{"num_hidden_layers": 13, "hidden_size": 160, "num_attention_heads": 5, "num_key_value_heads": 5, "head_dim": 32, "intermediate_size": 512, "vocab_size": 1024, "hidden_act": "swiglu", "norm": "rmsnorm", "norm_place": "pre", "norm_eps": 1e-06, "positions": "rope", "rope_theta": 10000.0, "rope_fraction": 0.25, "qk_norm": false, "attn_scale": 0.177, "bias": "qkv", "tie_word_embeddings": false, "parallel_block": false, "init": "normal", "init_std_qkv": 0.0531, "init_std_o": 0.0, "init_std_up": 0.0531, "init_std_down": 0.0, "optimizer": "cautious_adamw", "learning_rate": 0.0021, "lr_mult_qkv": 0.5, "lr_mult_up": 0.788, "beta1": 0.95, "beta2": 0.98, "lr_head": 0.00501, "max_grad_norm": 0.5, "warmup_steps": 251, "schedule": "wsd", "decay_fraction": 1.0, "decay_shape": "linear", "final_lr_fraction": 0.0, "batch_tokens": 16384, "max_seq_len": 1024, "doc_mask": true, "train_tokens": 96250000, "max_steps": 5875, "dataset": "wikipedia_en"}
Each number is 500 + 25 x the weight over its row's rms, rounded and kept within 0 to 999. Layers, rows and columns count from 0. Numbers have three digits each. The size before them is the row's rms in percent of the matrix's.

# down: layer 3 MLP down (transposed), 512x160, rms 0.0755, rows 126-180, columns 80-159
# gate: layer 3 MLP gate, 512x160, rms 0.0767, rows 127-180, columns 80-159
# up: layer 3 MLP up, 512x160, rms 0.0719, rows 127-180, columns 80-159
down126 099:493533499516507517478462498493479492552491464497466490507526461527500502499463465482540535505520510479514518516507514490501489516516499469519466469445507491509488482546485493499501484513491471478507490520505502514482519524472465441436453495
gate127 097:486507493527491508500492498566532509558497487461509491503506504494549475530526523463516515487484447436494533499480510508498479507547525532496514529517519491541476542502494473529486469512489500529471490488512486503474487527505491494498485485
up127 099:539482538489491504495476533528430532509482453503490540483476455514488479487501485524552549529473505522499462489478505514510479505476496481532481511532526505486492508526496450513490465507510485496501536468501485500497496493496499511528466517
down127 100:474496522494471465521527548535496485506506497486534520520472516500507463484493500522521553494454459502495514523479542505497482496530506510545510496492534491530478478469523526536501452526493499514527522508545491505500493520512492488548489502
gate128 097:508490457461503478486515490526506529502465478432518537515522529530537501499525510518479501470486476520496518474527470541501487541527483460478492509522504518499500505505483485502501486484487457494491456543488466524473525491501515501516472464
up128 093:492538487508495550501481450529474550480457477532525497522544479561499501517504507526503514503515516560498477484531487484541514501525512520501494466488486505538523490485464475478483529542450476463486527501516513507494534528515498469474481481
down128 097:479537518542530549506467475500486467481497459512492531502497437550533506502498482513519503496507502512483477526484487503513487521503504517473503471463499517539517484492487412490478515503527558460514528474509537504506509533534447493452509508
gate129 099:522548496436515529534510483489504508517499488521505529496508485483487499510516499494496458435528512482487526489513475478531459509499570505486490491503504486495487505523527474536506495497464495474560495493498559486513523467494526470470475526
up129 102:507528496541455503484508496549530505510514487498511534484550544511527523511483498492477478529492557481461464534523517537502552522567440495502530495486475505474519472531442494545498499482493502451514497506490503489513515516509570494500495515
down129 102:536514497490510490521503490477474528517493528522519534539498471477506492469489500512550525463474525517477517491494515473473521505523466469459503531519545448448489525539505476541496462495520474495521544533509476487544514522516493455497475475
gate130 096:519459523483472487503478501508494519494509479492498549495473535503507497550522486500485497498470519533498487451456533552505538460503494485461543519511566504463481492503548507495486527539525536548521477495468477481545485480472474483483546499
up130 099:482479543515477480525530496465497506493505487515517492485480485455498527533474485518536474493503494542503478510480520511457546493475460528522513536483495527462512487515448490463535474463528519486489512486465553452504510513497542516513446530
down130 101:468543527482480533507452548516505505498485417481522441495511477526499503529494506496508463492505488553506502507501508470486437523506476539510497489503492509515477473503493480526527524518497460467480476495514516477496497521504502510504466479
gate131 083:507489502511523511516510477529500506523519462477524539459524513513497511562513467484490525505488508494467494524508522482540494539473429516485524461515438520510483539510496496487479531523501476461501436522490504498544523452510533502462471533
up131 086:527481502469480462461475515536513545519457522480455546549466513462507463467495513476488489473493489522496478439500517488489501446481524502467521525507495515459508490474462546506485491502495489526489546503463535475472504496497477471501514465
down131 084:490517519506513497466485502473509498485474480441473522504507512476518493509509494460510480485455490494532460495480513538494466446500446455510465466512493503433501494561460457507488501526503483533524535511483531494478525463509475526488524523
gate132 080:503542459486498533484527506551517449486527490505512504483500533498517523512481510508467525510537513448502516496515527471512498522508519512451511492455471500475490470525513493514502545507474490504512474527491515471520527472510484504481456495
up132 083:472570468461496559513520501488465512458527457485470453512483476512489508497486476498509556471525507474482514509516451523492515516501511506506467508473472515478532490500480502467527474492501466473504519472507473452513519479462501474494531516
down132 083:504497528508525508509507497509459477495515469541524468488487448480441451519458510526514484477492485504533495520491497501443534524516506500514477521507518494509498494518510481495496494479472485476499533532514497517495518501528505458516532492
gate133 109:491494472482474534517498494529534532525471485536527476518498480489532488476504526504527487515500519465484528508515558468510457509513537473467484537521475529460513493507494459495518505523488507409474490506507519534505521497510491464494492537
up133 116:498505495497516519501505507518456517532510514531505452534511477471500503509468513448492477552523476491511496479468521518527510494485434510560477471498496526541495493528512505549486537453513496516500536518483529482488491470453516512479477492
down133 118:485499487483514541519491499513533496511502520525486513512476526441555497522527510478494503498512502469528485498500533473512519444522463486527491490518506543499542507514449581499438497509502516487522462457512508480527502511530495461508488505
gate134 096:580484514515467515451513463526469496500457452473506534510496502461500523512499481469448520554464478505552536494514518508500482508501491468547513480536520502494526524532536500492551505509546519499552490521467515476483519541508469500498512459
up134 103:534501490569510516492486476504468494515467513476543490494501528472519493492487489494505529544495482482496541496492503535528514524550486501564499460555474482526464539503488480535519530526498459480536517525512502476500526518540486498487514510
down134 097:543488515483497487511521512473513510473484527492503526509517494530529527469519508513483499506494479454511537507475540489494510514498496521434492527482497497521485564515509500505489469479468524457420540496518448488490497503507519529534441515
gate135 102:540498519470481474458461488502476503510500484485475499496460503511484533495534540499521497455513491536476498538487511476468507521521454517504497490493588516553482481525525544461487518487506498489523513515445472476481463437499493512497519502
up135 096:483514473514514478477469485484471489438498506450508463516525527515522523520521489473505505506503546516515473463530500489517521507490513486498492527476483495465448481514532481510506505517520503564502491507501514532504514502463479492526487491
down135 102:452500437491542544495493483491495545467485426477519462507494489490495460514508516466507484471481505527538510536452475446493450506557528509480480495509472490503522488517492505503499516441468498516518490467509490501469472475490479480524488511
gate136 101:497451487514543469525507522502503482482445562490465534534499532462483501492533475489504460513467489475488487514539522506507500542482535519532485541499513516441517510498526532526496494535506531487521552533487507506489503482495485484486549507
up136 102:534546512491494521546501517487500504516526478535491494529487461544518509515484516533501518500494499523500518481467491467473504509459470505494470448482496548536494487499489517498501505514506476434501482488525473463516490501506504500498457479
down136 095:488506518542511500504501502507546492503487490429471504515474542468545566476487510492466509516471485444494481497478469560510482491509448479523530473482484516453492477502519485516519524478528533526474515523428496469480485497505484499467534460
gate137 100:472495511484513547509531495551494474522462540487457523505499501482508491461498482491537491490519439482510538485514458493479515532520529476503480514515484498511507518478509444477469467526516542478484502468493466438468498498524482488500531491
up137 101:503529522525473484527492463468453530503519493535534477479500483494496471528536503502488485507556558506479519507542517476514525505478457513502519435515516537516473458530483496497560520494517507493507472499493513525505538511463511518490501474
down137 098:477500478488499506483498498524532505487496436493440535523456480499516519458485455496548472496438492489551517489460484483494471503486537471501539571525478462459521510529526472510489463522508505497475477516468471550478485516493483503502471512
gate138 105:490476503455534511506484527484527487449465495506511560504484484488532489518487504537492538565488531462478482521489559537462487480541483481515521527498457469478496512513519484517496473493502483480483461492472523493494535507530488483532531524
up138 096:494489493478536452501494500495455533526488533465556515512484537431524457520473555474521457477481482520537474474462474527495530503499514486528509476498539515487488514507512541549524536464512514491523488536490517518469493484470494504494513503
down138 099:499490520494519481516496477518492480497493479460552551512455552451547458506509536491526508529472466510526485464499501507482507478497509487553523511490529482480508510541509528513493523464548475504502494534518544517481500494483500511515482488
gate139 098:484463508524487498509489496496488459447491503519510490518520476456475510523492511462457528525499495479506522523493454512478532451504493532494527525516524496534484519502544490513532550487570538548489527476481516480475520529536480476493528515
up139 101:500537503478494508492458497468540531481518504521474490501464519532504521477489506479517516494509493515494496526526514457460527511491471512482525493491514510486501536505475518479486479520487480476487455490460494517506472517529512478532490472
down139 097:486518492479491512488491480472490481475512469508506532491466552529509499525460492536507516469473497482529477491508536521546474531516509513534508493491501496501476518503518511488499494487537480515527491563525533524506518514456521535430487514
gate140 099:525452524491491475506467541532549492488504493496501519451457527466492546513554469503495520490500488502456502489484503488461500483529537519500506536496457497501519553521491482525464473489499508500509507491481508496449484476498502556520535492
up140 109:558508531494444501535477481539518552508486541529482517480503530475507535498517461505490527480487460461461493453521496501452521509497516544490552541527502520487490530488465513509478505510514485474516534490486483527497503501504490511473544538
down140 106:522546469522472494532482477476457543514495513522515493533502496486535466522516508486526496512505492467509523530493503474519512488497506504469522493535518491507526473486458524451530475524450482487494486497562496508490478550530464460503505500
gate141 099:544482447497512496498538498524463535449482496507535490553507509517544546464490554508498495446478477502510487511482473470486458506486514454521503481489491563503530518516492515547528495467475496493517517484488503493493497469480543520484523457
up141 104:468530532489496538461478566530525546473520499491494493507471543518452504535489452504471552534534475516486502516533516472550516543495503497448507518490454503517527503483472512504485498554493491472443485515456494469486511476527487509504482488
down141 105:543500495495508491521482475482445400549502514517518484450465492498543520471477521488523487472446495516509484483484498515496507489483493501477471513501526504481508498550479491514460475461489465486532511506483478512503490517448470500497497506
gate142 103:507477525481520496496516491512466484510479484473492483501495480456491482478502474483491516564495502515535480506461521511486508455491425493485527503508477549510490438508463522538543529484531478448483487489495503461508523481481525505542494479
up142 107:526499477498503496548479502484495470522525526513517485436516490477508480486507496461527505481504517520496460522467480506502520515464489498506450496461524502514516492511488500476475453484491525454516514435517489489534526464494510493540514524
down142 099:469494493502517521522509520489471486543508500503510449507477497530514523494534531469516490512485517472468487519513495504537509504510484489479514465547506490485513498493517498497536512524503491517500486501487524534504485503504468521470526519
gate143 099:505496447520516497497490520524482489489467485473494480502480512527501505495486480506481482497444499513557500494503489526548492479493556499478509539495513490529457531493512481525523526518506532557500524549493511535462482489507467470490523535
up143 096:496477501524507513560468476481519528502474469476526514490473488505545519509542471492513487520532530486473516533494497465493465528514478469496526504527516484463496543524505497529471468509467529509483509452518474532464508532499495495497499504
down143 101:505464520512477460492489480546476478542489502476517499476503497495510480556499486483475489469496475469490505499543500476490499478508476480515499466495469460510536508492481489493493470500536493505487492528544538498505504570484494479473479511
gate144 105:498541474503472524496517504504499525496491514480480488513480483494546486528499490442493474536509483523541524456497497485543488490470493495458477484555527551483495454512534503506517531580488482503505469508488479472503525523503534541535500479
up144 097:516465515493493500516453494455491482479506498500497478530482488497509509476582472482503501498486522494491474578537493504495486542530481530514494501461502515483459514504476523499453465479511519506496485455509495505532476491502478472481475493
down144 089:452537516495506499491486513533526497528473491508480526530516504532531491544484495458453498514490443502520512499506472537487487439501487476481516460498503496454493491518487486510527515491532446468472491460487505484511538495481504521486484486
gate145 101:469481502509488453496446488439535492544526499461485522535478497482492487513468495472531483484493473445486539466484544509465503535513530554532482520497516491528487552510446473499490513513485479500489473553548506469483488483485483512515478525
up145 099:526489492475532512451521486539467502489478482491509500443477531459537527525500500507489531503493535517496497499549505476497515499479498479504517510457527560498512455507509492512517471492488495477487504495485511451476486441509512501505502528
down145 097:520477467503486459497495522486498532494490470450502515453510524494516533519488496502529522592476487472534468485489466487546498517491493499495482497439495548527512504487530526487527484542578518494483491491515477431512480517481529504483481524
gate146 113:510515469544508476495493505520481490498519502521500496515523512499546518541530474491504526472525533498506500537539499501529484497483467530469483503516546539495447505527515511514464528497523479531491470511473528511516513462498500482478496489
up146 107:492508499524482532448520529519491478466495483507432520523526484495505438487464528522518518487475547481513518460502501471490540461511470509473489502525508476487469510508464500495496491497502489511485499469501525525511497473508500506473501532
down146 112:452471463486495519461517514510506507476533508543491493503466480468513458461471531509518519511498514492511502520495526502529521494517455492502503521485481497489528507471466465453519494544495508496477513552554490531494488524502582523526516516
gate147 102:496509503488521496526448488525541498468500469469477512462518512463471486504515486510519484489514501479433543484493526515492508486541519542496532519480496478511478532502499466483434532478478495484491528513507485490492516487521461553482442517
up147 101:522475487504492456499527517476467503477483508486531479467465490494451496519508522543492518503487533547523517501526525505526491480474496500503496509502474446550499479488488514519521494505494510528486487569491562501492529482489460502476475472
down147 105:507499509462491539479506530528462478514532467478487520523463481511481472531500527558522468501477505476478484487492470525490464455487534477508509529455505511479525520467492495517449480463520493493504495501470501530503499508479537524443529525
gate148 101:528491462546475498502475545525518493502501486500543510532491543497531518523501501548536509484486491465515485485478457481515476461490521453494546476516458493456518495548535580506544488511461515560508488525493498497458469479475505500463542509
up148 100:546474478465506503525486507489500499492529515459453531485468498495529526491445478493508478492498433544504504491496488513463479469479490499517438513493474493483483554515495493516430525488506500487476541457525490507493503488485518532498496518
down148 102:475512496520483495485475508548504514522512474469481527495495503474493506542519525501490472501518458470492509508476520499523521512485510505469528498526494496464473488523558505453490497520506514506540444507499503483476505491534539528536541522
gate149 105:516467491460509504490477528570484513518523470490471527497498554495545512501511482533513528507505494482505498526467523483490499484491516465506497541483473517485506509515455489525483512449472502526534531529513513499517493511514489487493504475
up149 121:496527514494471530497537539503477515485464491533478470481542505455518487476486523540528507472483523495505518490498453486515510462457502510484472529507494500495532525495480503474507484494476485496491464530551522486501503520481527484493483460
down149 117:470515530495489503498526456468537476489446510531517510494545440501481484481499527436496474474516509496498493472519465501496518511492491500460486465496521496500527493458517478485504484487508544498487499483552467481470538499499524512506466522
gate150 121:475544515514468506535485529528487500503501485431492532510482519501470470540483509509500531472475497465530489542506527461531500519519498525457492466472508503521518494508522518509494490505513492508473489535484476505511483504504495500526491473
up150 109:502514484536500521481541504497499484509477511560493483491524548535504527485484568515521461488511500522480502535513505501511495530507523483519517492495487496558489534503475517506533479462464537492518474509482473520483483484455521491513507492
down150 099:503491450458555500496470484513500480557485469518517515540536543536493522470488520504520513463507514502434514509472496472500502552481501448477510474508490535491484539547445524505509464481423511491489508473493488520528492460470509454536479478
gate151 092:525481513461493476535501495499518507554503475503476477532502477485519516443488485524528510519494517492447501492459487543506489510499506469527483474477423506456507479514484516484522459489474480484516472471506495537518482515487507530460512501
up151 100:493526502489514505537535512502510494548492494513525477510522474464520524484518530500533486479479483546522511498478453472510485489527564492497458505537476520503464507496469505492497471548467538511502477509563503502518489541489479494500501507
down151 100:507530460507501489472496508476504460431489493478503552540475493493477495481504492537525493502475511501511460510527522491535490495497544485518547489514532485519468521518501459494494473487506487507496474544488512540467510490522491513550516520
gate152 100:544491460473535481474471486554496522502512503499540559505484523513526462496518459492470496510459459491473467520535474473501481478504487485480484485503499493553503499533545510521475536477543458526451532508493489543463559479519477498518479481
up152 096:474495535469492481462506513513521470518467451520501507471511480499488529490501459526530512517500510500492513515496474487472508521516463525486513523534514537485433514515474483550521489474524517506509532525484527520490522478524503518566486524
down152 089:547495508502492477442501488538491583487510521517520525497523491487484496496473458485530504549509524504511536512472444464474517497512462512529452493500502542490465491476474484557512535462508508491480494498495508520521543480532525493534479507
gate153 102:482527456525536509522507489484513534534548515467527509492518515511485474488530416501493482524526502523497469516518491487476492529515486499513436466501524464583516503493496501510528501481481504502514496540474497522534529494503445507509473470
up153 102:503506520522460503565541514515447492488471492512541497528494522439568543523489491476474518526531517477472461468521551511500456515513488481530520499538500505480527475487511479484526488492490492505487526490503521497450484496515478497476529465
down153 105:479498485484465524516512493499484510477518551484462466489496506496497521531503492494512495530511480476512485521511490498472453500472520511493521469466462521439537509518505527504508459562572511501502468471473496442500530511504517499497532543
gate154 100:478488494497531490528485469545501467559485480470561523526538508514510473529489499491457459474521469462514488465466524504480502504539500523514540505514485466520487521526509532514487474461477500511498461551497510502542489525454432480519496533
up154 098:486482475533520491464503495492515553508549543499521503492504496461479516523506497552531507512473492508511458492537490467459486499485446458467486501507516476504518450474535465523526517494496471496532541496470549511491552465489511567475493453
down154 102:485474498508518488501489471508488502515555524469505532503482495486508507513506492517508476524481499500481500500476529469500524512466485522497491535504480484491463480511542496544504476463495516504518522512471531531504522480466503540482520523
gate155 089:460527483537509457499518467519516499489518481505500526522533444525486472514541554479496547499559533451457561481525528453535481514534462490508523422501493492518496490480557495484463500484530496445512518516544527515533508474511486523488497491
up155 100:494498505480498490523498492490500487491528516480473515496496512493514491489487515543495460538486521514515513485479455514523533531522534536473497478509454495504511464487509512497544533506486497508502458496534514525486492514480552471447520486
down155 094:505540480462486513507480523476486522559501508491462518515481542472449542542518505524502494502498520474527432446534476496486478491527468498474484483496523479521491482523444503518524468504475483524539494505509518499445516509496541470495515497
gate156 101:488515490459514518470497548500446468454489463511533513500443496489500513500522498464488474490495495459466490481479494542523541448495498507484481530505537498454483447495512488527469538494514522534467486479477479498499525497488508484547492520
up156 098:537514495498517450475489478470512502476448510478516521521531488500460476542458517469474481539515527495542478460505489509487500532477507514503528461502460473526511493497509533509509552507503485519515481505526532502522529535510510543495489542
down156 102:506502537498553479475515493514501473421475454487495497476452444499467491457526503468507495535530494509504494531531499543502513454471491489519498496472442506486498472469529514508527520510524508493501497510486500503471530506486556511558502474
gate157 095:461528490504489494494472521474501426503518463510533514519527504522511513504494502489526523493492509481473485517523460457482513528532496525496486462493509499477494536483519502478488484494499549498543491536494534517538484471505515440513512528
up157 098:477517472465497484517484493549488474484493511509521554549503490493523484507510510425499485518446474536476524457559479506485502483509498514480513498495466541453516538486496489480467537529484482500569531504496508490515478479508491468513501502
down157 096:510499537485495519506503540495512517493483541495493522539486476464497510528506508477498431461477501483531497442501468517499526462506489511463450517466470507479502463489470511460451508499528495514494498489495472483514488534518459508461506507
gate158 106:500506513500542506495481497501484523537501482500490523509494548517529511533509453481455510490479465477497513505470526505507470503527496545527486460512469486528470520523481403535488513504440476508499480547514498521478512521475510510492498506
up158 106:531538501496549493530511472495501495464495482517491481491488478482496497508467484472508489481484498498464573518509518543495492499531530532505473505505535542473470527477459450516504482488539486431491504494525444495516522519476508519494463484
down158 109:524539505481505455503489480460509486439471489502541469518510491513536490504506462485491526484469511461492510496518467515435499463533536520498526515520502490462489493495461447537511474444502475452511538496548526469495522496475464497519515495
gate159 113:522497503463507480474478568484497515461521471492496505518482504502504494498490464497508518550477525465468520478496481525507522485503501510473524511457549505482515449521514518491540472522507505477475525514474452499474507480535538506508519528
up159 112:498522502512460488508488577509477528474557505512523492504510540498508522493502506487508491503510502441522458498512547490467480473500501545503502473481502532514478528502481490515553498491477540541524486559480485454508479514508554472525526489
down159 113:505502462504519492516518515476487546499476470511514479487515515504526452480488485493520482547492483478447500503486503511486514488500515525495529509509510495503488453483452481499498510547496495483471550498505505439523457509457446495505519506
gate160 098:449481491511492472466506451486516493513525504460504546477479501570496516464505472490503503509491516457479486506497491494505490554506484474532529514487524487529457471490497535519486483494536483493491502458497509513467521487476510488482496500
up160 097:493497480508494482568524512527482486528482483482478492492491524512499532484526517526551491471452490480524560492455536508493484507487534462528509531516498513485501493499523466501490499466483490495553500530552483531538497511498525440466563458
down160 102:470483474491479509520503515489472524576516453518502460481514537442501521481516487500478474497492507533478515485503468508455478517461516457492503549472496509476484496477492473449487502488518492510471532484481478474508509510461479525446516471
gate161 098:495511524461531464494490535494540490493500470492499462480507476532509505548521495488499557525492483479497534532535452478547487488503461543483471497464500577495434491527481531480529517506502519487486464502508500531502528497513531509490461521
up161 101:504488475538479559537501451471441528453491500510481504483522483446516458484493494467532487496535498490480514494503523501517514543489584473532482527515486485458534500495499466476496498524506483472499495478529506489474507512503494497514519512
down161 095:487493481498510479494466478565521507520476524483491510516493467441505499521504513517473464488520499509484487482449495467510521492508536517463497512508504488468515505556552570496524518527496501510488492501513468485459513507500499520494531480
gate162 099:497462494486477507481467505532518468535520468522508540550460495514518524497469489527501550522462482472523493479524486486526461478497475477465454495483446491509488493513493469493520475500498475507456519529485502501525514479487520470500531489
up162 101:457505471547516461520533563485532468477534493484524478463502532550530534495546576466505479476504503496487540476481473487538458488502514537480476515504486494515485524521495476518503494506482536505502503519501460473511501541530489473501506492
down162 100:461485446483488493510497521500448463492496462517505512517474490508506533486499498491504481489501511497497522479474474505488432486487536529520475493480506453455497513512506429501498519526479464538505503544468489537520471525519483499509503504
gate163 100:491485478472542516489532520494511495519486461528518506461518537535499464545485512555466510519481463469495491506492482521476464502515516507501470499506442533532478487502490491513491520490488484502515491501558468486516522494519509515534449512
up163 097:530477481500483503546494449502491499507521550535480513531507503476461477515495539477525479474497488513530508481502495545485539484513501508488524524479544462417508466472543474508521488521549534500516501447538568501526517524521471495478495529
down163 100:471492485511510446519440517495495534514500498505489485523481490485487534489531492483500492497515541541475517488491499493530524470526514500504486505474523500482501546534542527472462528537470430502513501516465533501495487513489480493546513467
gate164 109:523485475505522493481438555494497485498523478491494547484516531483470532487479488480472484512462436526503493515479512528465493487519465447485473470485454496518504473531471538520482526508516492525552529489448502514533526457498464481457500500
up164 111:506438532491487486525444542504534519488528478482525504527535501518502542466457504531545527494509451513478498537480497498477453469512533462463486499522455475488495545512524530516517491527501524517487544512458467529509470459511453501524539525
down164 111:461497506464463475512471486522503496507504486483509526484542512521540529535511497526524502526497500478524489515459497469529483489519524478545541530495504495473487551484512488517517462538470535483503513488482495518482519486519483510473514485
gate165 095:508498499490484460491533512517494490485483499489520537504531490504520484502448515492506504504502516482467500464556505496523510468509510482469541483498475470524536461501502555441514462507477486476478516489494512483447472506493519503475504481
up165 103:513487510535483473533517517491492493499496520461465527523476523526530561487515521514523494505472489497515479476495491467539531497496475502495509521530464474460502509515537535466471479529478493531509500511518498483511536505520486451510538471
down165 108:511477505480466489494502491495479475479512496505484477466521489529528505488557532499486507520511519498463476500482483571483474541494527513493498516457464505494547484562488493481502531457492466520489545481510488496504529514533513514536477479
gate166 118:498481472488517533511434516469466493501510480464500496534454463502522501554500494488485510552473453512495437468499487462507476478503479540469456458517501556499470485474481533498483507501497502504537509519483520479536498497484531466473511526
up166 109:479482491517465534517483544533513517499457504503507520527522483533543522548508507473525516525485517471458489465479500482474484472535514508470496468511470497466501513498531529500523467500527496502457527450499546530500501536507464455465499499
down166 113:468513528499521495521503539532546461518495534435500487478510494431507483505473505505512466485487505517476490484490468522528504456498497494501483515473527519497463472489485520491565494528549486491488465504558508501495521511493472510538515518
gate167 107:536509467476481493475516587471447502444479497529499488498477511484508505464492475490510512491468520474517485525531453506466507486464502522486491496448515530489487442489483487496516542508529511502491496522512469458510530450470542429524525525
up167 103:497492506511481572470486531488524511494497469490483517449517511465511519502490519482552499529497500478529435497525494523485482507500525477561471492471455490517460505504499501520483476533497516535516491536511561495517485517476487448481500489
down167 107:470468512469508480426504485467481461497549473514524477525528462505506504471505544502525522492502493490547498511501478485447461521468496474507529527512516487534497504492481497503498508527541523509519521515499482483502493467507491484502484503
gate168 099:529457482505522514498483518507526485520512475516465509495484483470502497491474509472476538475488460444458495481521495533474478451464489474486471517510493515553486498476505489496476495456542496515482570491542481470463495488542489485506497495
up168 099:510524488543523531446504536537494501482467483484528491526514495513517508521468482526447504507516507457509489486500528498531510493499488469479501510505524510505500508552515565490477527490506510545527504540500554505518489466488473474502476450
down168 100:482495479512462467470487502537531507530508488485507475480466560484497482475519477445511490498509435475539488512479467525467468532513535519493522532465504522515468487482505506451451488525532463515498507525515466491497473517522534523541519560
gate169 095:474492501543499482526507518495492563464467498501509461483502517499488501482496494493487467524489526479496558482458480536548486515530470516479507500465519474536501483499533516483488519503522479476503514490509447477487526515486500518554532486
up169 097:527490521470521505495484513474538534524531490518501509476486479473496500479522476489499514508469454509482496480509481522482495470476473523537538534519497469477504499490491488477513507564469462521523476498544502516545527500490484534561508535
down169 102:505535456449475511508482497500488469518465499504544523479474483487460521514505528518491478509494491517504548526514480446541540447506437524516498479458511476502464475437486526520485517503522530480505510514529479512452503494515526490511478477
gate170 094:510509473445537486507494462501485425559506503458511477491461502499508531473501465524494464490480551518481479528508472474509490512521544523486497492474518425509476546471492485459475534495507501514491491544468474520479528515487481506489507528
up170 091:507478497499493491477521480496452479510501487442491512478515516534503535448490535476470500457492525511561517522511485535554505495514464509486462470503502516499557505499558475499492509497500474495497503460482545529539521515514510484478511509
down170 094:524498507577481508481513488490427504500466506508521535493498476536479486521534516513490513489493484480477555449526532505502536477476507502432483473523481525507475500499522471513498496514518513510521537488427536506503518521481493461537520510
gate171 102:527523493473505529532507456497494529490482486454524555500509497538500503530535490525461479448485501468441516485494532530571433521503504515479511495519459467470477544526481474549496451531491502530469513508500528533521512512483456476480495547
up171 103:482468482488501459504490579507520536512521509522490474514487478504506486483447471480487522524472494496536491480523503449474520478500481488507516527445544493523508483496519513512510533489502479470515482532468465477517514470493528513517501485
down171 103:504456485489557500511482539511482516484504485470484537487495474500544527526501511502483490499468472510511478468457489505537510499502514504478535489460546488463492533508494461498511478531477472525517516543503473485518473446497495513513487522
gate172 097:480474475500523480517519552545501465475507520520508442476469503470505521516537501528495478508473489491514479534482486482528521491443481505479520502513478484446511529521515545482439514539467527529512486524476497488492495483558492467469521525
up172 102:531503505516503498476494491500480518485511512517472519525484483498507518508488543514503525471507507503475504505561539533493532527498462490513518524465533506532471493505481486515543506541517507571520481528495501491543497494519452480502462537
down172 101:531515488536530481527519507499502475543507531499477484528491498495508496491494466515475504493508500483505479573519490473501509442502490484469509560521459520509477516480520520504469505487475489504511533476482562508494545506484469522460501501
gate173 093:524500497444515475534486501531490488507462502542551469478478545475501515498512468489456497549491478524500495501501459528507534466554493478495567491500488485480474527510493514492518512518474510508503490481495503484463493485474513577479529532
up173 092:478478466475466539495534524470483449487499470513487509483491483461542438485490492488484504496443490463448499508539461539491534510497495474505507553471457497494472510558478522478503493513499487467472445509496506514431490496473529499503522504
down173 091:473517533532459486463477517501505513495490454526537473492502533504520532557507475476505511495536516509507503531538492515496502491507454482512588513505464472507501501521478515505472520528539544483510518518498468538447500519493524532550503482
gate174 098:510466521425507509525507454524506501481477504507486497507519451465487476504525519528494487498521502494476535515488514480481491492471475510509496504502526481443540490491483518503481523514472501442511494460488500505543478494523518501468547464
up174 103:512514476452448528462501489506476514527530504533473494515494507497469473471559509486513497491514530501485543522522467445494483509476474486538466470492523501523544525498472525473555501478503479518509500506439517529485488505534465519476514489
down174 100:486550527513507503490484522499504486532491480471501533545508527515516516483447493452496510515496494442491503496497522529500518473523506470475514514501458496495468514425500491456469488471517494518511514509501464507490484496471551495550447509
gate175 083:469519456497508521521456509488459433503465474504501503508457486524514490471521494526501475467499495461498472493462500474497517476537493535490478561474492492491485500493491447494521507516505462500474495445533499477510507512477474488482498532
up175 095:505498565491468517495470493538485473482522536514500494491501505500519482495490534487502514532490499492482522541528504513454481459485520451490489484512483509498513503453510546496484519549515485499488477504474531490490517474503556491545496490
down175 086:463470522487519498552504551459529517535501514522498459508501490548454516484530523538505500522501476522482472493503516542506518485492489492518467489510536466521527456533488512529484506507474534487557521471475480492487453476491494462505493513
gate176 093:505505510538525505534549512458509536548499507503488497484539461499533481502518466488532500479534516480525514524540518488537486533496514560446478519509497472470468542527521525514464531460461465465491517505564506472500467497510520451443486499
up176 101:460499500535495475513498510477524479520507539501495453524476470501549505462482483487468500468503511485535531464545463546539460481500569523500523530496517475456560533495470527480490492504455501497489485506518462523491506529476563494508480478
down176 099:497554524462494508453501500478466485505468498489505489522515506486463478527503528534500522489503488529496496498471557495434505536564513496509523495505517494566501462496478490540500534531519556520475527482451506506471501493515433537501520482
gate177 103:465501510505488492530516524511505510487515505512450470516504482483519470505488490549530473450514449487471556490498507516492516549540449528471506520505472503491456454493501482489507502492475514449492500478485491479505466486522510480514477514
up177 106:509516464499544527500525469497470491490527489510502466485496478550497517482520522501501497498517496482472491489512493474496483538558513509487483494497456553486527487512464490470536521470499500458498498497501482515549501515503468472452533495
down177 111:493533494524491491486450478530473485501497522468499529495503474513509477512522468476506444521516512490502504535505490497460518502465494476488505494513506549503516499445514503481531511497537534483466509556468497532452548503505532535563448507
gate178 092:464506509481541503501482461486501496495511479504545533513462489490487508528525462468453479536548514449545445490472517479482502523552495521501495499491535437514479482520500455490530490559530463528501531464489519511485496531503460548495458511
up178 105:492450544542522551489482508457480492537480482486501512487512459512526536499529496519495495509511499478488496476483490524473457471498483538499486489493504518535500518508486499500567468492479483497443509465494507559458498485508456504505504509
down178 103:496499524480484557484463485480507461540502503478503466463494454520524545487511485509504485469492527502494448461527512501496440559523497528471474469485476462528466473470463516485493503513474480529430502484539545513529485503483462468484509540
gate179 096:476540506472509480522495540497464491461529458497506498505452480522470499500520493515506472526510515501489559504526471479536480508485498545510488483430486444515467458508508490478510522499504499521471512511503514516472515435526468489526526480
up179 104:511527481552520511501503525481531508513490510527484504484519483489461515502515518523496489521509498504474521537557461515503494535554499535503521482521482440482487517524462533495491490530503494495536521465533512497537478564543535492509485525
down179 099:505495506489547565477479456498516526516491475473497504451534509457499510485496501505504485492502473457485515567537462503479505517507504524483492453471514462547505444494445539467492459496521525501513465518532496498503496506514536480505466515
gate180 089:523483528485477485482472498509493494497495470489521581482502507497496511507501486485440501514481466493491475510480504516482466488487479507479502511480456446466509470530474547488521512516490462510479500510505517523530469496496457495501478496
up180 093:527476548555489514542513493537485538492507528501464547491480505519471521501536509530518496495466431489538478503473516516479504487461446445492470516509463488474514478503455495501470495507526517515493502530478477540492503468505524524493514469
down180 091:446492520515491490480501514481500500505484521505499521482518505554488525479548544526517499463475505471537502496478491489488538550467472500473500539508525497494475504480496526493476486491486531517474466476471485469498496506512486513476520493